config = dict(
    head_dim=32,
    positions='learned',
    steps=6647,
)
Each number is 500 + 25 x the weight over its row's rms, rounded and kept within 0 to 999. Layers, rows and columns count from 0. Numbers have three digits each. The size before them is the row's rms in percent of the matrix's.

# layer 8 attention output, 192x192, rms 0.0598, rows 73-101, columns 96-191
094:504505523470490528471532540518491511506513482497491532496474532488526494507544550479498507460484527503544514542491534494527510537484474477501501506520434474530550520476461555542557502462480514533517481498508491523516527476458488515485489434529507505486471537492487504531541470515485493549
099:495526520506498473480490482494480477523503471467514498503515517475479456489458523478497506509457507504471569514519530521496460544520528528481500504510493469483532536508525503489504491485522526549485499529503504486466495511499490495520508492442502486465484522497502466508522515519525484505
098:462496485499532524528511506503486506489507502516508467487507492512489512489493520466506516511539505468482499532465541498525507499501461503552515510488531527509519500494501530508513521455540481489510447531511520497493477499503483453514494524483485540513499485465521527495488480503498490516
091:499508499484494534487546485521477506509490486493477477481467491489538500474462483489472508485483483494502502511506519516533522528548477503486496522476512506478517528500470471458483477504498483506505504504475492497518479475498488506499480503503461496491468508484457519531511495527503519491
099:532458526514473490471514509479497496499498525528476517526515524523487478494504488513522517532472467497487481515533533529510499530482504490469520512555499502523498500512508512522475497495496480494492510501512499518510499491524484466537490503520520502467496464465523526484495515489556496538
111:494509507482470520473483480465475524516515534514523483499516523492519481518516515484536478501491462543542486495498497527513472539520522514518508494513474505530529484508512452508502491504502483465489516503506482454486535529470490515528518485462526515462471483504486495508504540464471493541
104:474519520522482497493497469521522475477468504513514467512493489499529516512494506527515482472503511502541504540529519455518501497538456510518481542489481499506493463516493540464529526502505523559495513554489502484522492491467475513476502500501492543519480511484483533536463520519532460515
092:496508492488486520455504508531496503486489478496517459490513488483497498512513480478489499488524530504537489496514528477509472465496521454482480511496496484455511481451435464518454514539500520522467498544512535498473478531507528462467518470476508482527511546499464443497546495486531492510
097:497474484435511491511518532485524489498484525485479490495496505479508474493462488485495531516510496499508497496506463479500476527472548546544515543478501521556504493522517482533525529471473462486523468558486501472489514529501550480561516486443540524507510513481496519470495503459444464502
094:515479467498495539498483494477503522499496481545539481503481498494522525452501466517480510480522527505517513482489524474477485494533487476536540532462496512484516501492455492500503427500513514505465494478494534468487523486559489510483494520522483518541528501497491511467515535493533520546
104:501520499537509487492511488536467466529489537454499514518484442476473513532517496518531505528503508483457522481493466493497514488512505508539473532504533489503504538526457492529502508528513505466466480516514488465467534435538490534483531532499494529552468500498553500488486556483493515485
099:461516504487480481498501456507525506480482507518520485473485528497486468511515471524477503470481528441502477492512548530501522500495442488525487509511512518542478510488500474450532529504504518514484491507504502506497475486491506512477525503492440509495528526497475489551502506527513493453
099:543489515467521524502488501487496554497507505440484518474523496508491505468490530496476522498515498524488558497508486490496482461507477495495459487467496507512495506481451514503519590524483468489508480539496451514536487495497474514513478484514530537517505502511540520463509477525478516490
105:513529492511507503485521488497506529498482484515489497510490500518512551524500485491530472487484490470508480507471493488466516485450519502470462505530480531502545485497469494524504467487537508493516498439513478532485495515509471503512459484469498546497511488476512477522503458457508473505
114:492525530484479492473506532471502519479486488500469505517500507528477451473502488515510500454504545471505486467528474480510469483451538456487455471498511530501478513509519552453497529493504494493493518528491487531495486526530498520503495533476502446452495493525491495511509500474506520466
100:512444479506487465527519530501498474498499491502485532497528475483532472481518481448506502494481513501504518479488471514460535522484483516462502536521496476483525487518466512537500496530475501488488499470548534550509467481479541487515513499508459528498520477507508520510527516489467515494
092:501451529529500524510480517520489524446536518502507515493469503522473475494507517495499481484484452512530529513534453467495517528492503517515511451486477519529536521474511526514464500552498505509488454537491496513489464458495512542495509460517547496501497452466526506465460533491478460492
090:546482526532517531446480530528509483531505479499516512491518531504474525465490499492514477504556466494468468537512510508514519505500560498468509476484497476452489497467516482505504531511491522470505503507533509510499506493508496502503479521492516498530491462523478496490482532464498523504
083:528523516460497473539460486507520504500514515519511538493470506486487508517504506469493509510490523524507526482515522470481518490525485502469476450521525468528475519519494476496519505467522471485492469508504557512533456447527533486500452481533516480534484517478559497501452508485522479499
096:488509515465488522486460535525494531478519479491482515517512518492536491502520483523513503519516456534511466532508541523523489493530513455529457492507510500497488518458479487504537493479518521488498468500469511466491526496520512473505501449510514468519478546536523500503530491513504541511
092:490507504502467480502476505495533517530500513505521538455540487533490500486483503514489476513457445574517531548502520530480491476519494536496516483484478518493499490534500491475511495456496518516487472505494440438502499504541492484513534463527503544500496463483471494445500477503539449499
101:482479490497489494483532543518548506495511557499503482493479510513498488513487549511496505523502465464530490509491511508506536543507457530460515526500515457526478483491509500514501491496498484467497553536514464486500521491482526462515501515523485515480554462463494475518482505450516580490
108:482516474501474472477515532495518471484487450506500477532467491496517498485483470515494473495506464516504481496492494524490496510517520472502464485517509504510503515490490501520505499478517532502494461477506487508439547566552508513519491489490464520465522515473487497514491520534480520525
105:455479499532506461492531532487502502496514525509478467509499498481525544507515543520491516511476506504463518510513503489421502505540544505460531478476494517486499524489522529519487510530517484496462481456493503486519507508474492468454511546462481521506490467498490472507521478490532487478
109:525509484522499495525471558502523498490509511476498472522526507484499547511491504487518530481530530517505486475472512500545453485510496495485483448460473491504484499532492499538476514456536491513503476470490492498543539463526462454497533484537526496484507547505497480478515479490495488522
105:535500470481513528513507471510483510471506538503490493522534541526488467502527492531502499509477478486503508522517442505509484505500452525535502484523474483506536522496481494510486460532484507491515508521536491506535523492454500449490512426480533504515477507467463501475492551470518523509
100:515528458478491531516478477522521519509493513452507507472515496501502481528485517521516532483500487488579507492489536499516524530469466501459502470479505476500502507478484472492503461519500469514509503553452499486502505484461523519509535526491455484483496542533508463458476513519533495516
093:537465510498483524514523533502499457485502556542530537483537462497519476506501498515499499472466499527425504488516479443494488469481495458476472535504497476481530499542525466488490499482480490525552487496515480513536485497485495479474471505512497501537464488505503492517500545498487482501
096:462505499484539492498481522480492535467500462497484468481503537518501452485493549489530491495534514505512508503486483468490500543495501501528532488480513523449513492466513497535500505491491481525521497477486483443479502511477521502457518499492508526505487538465461487519492473510519462478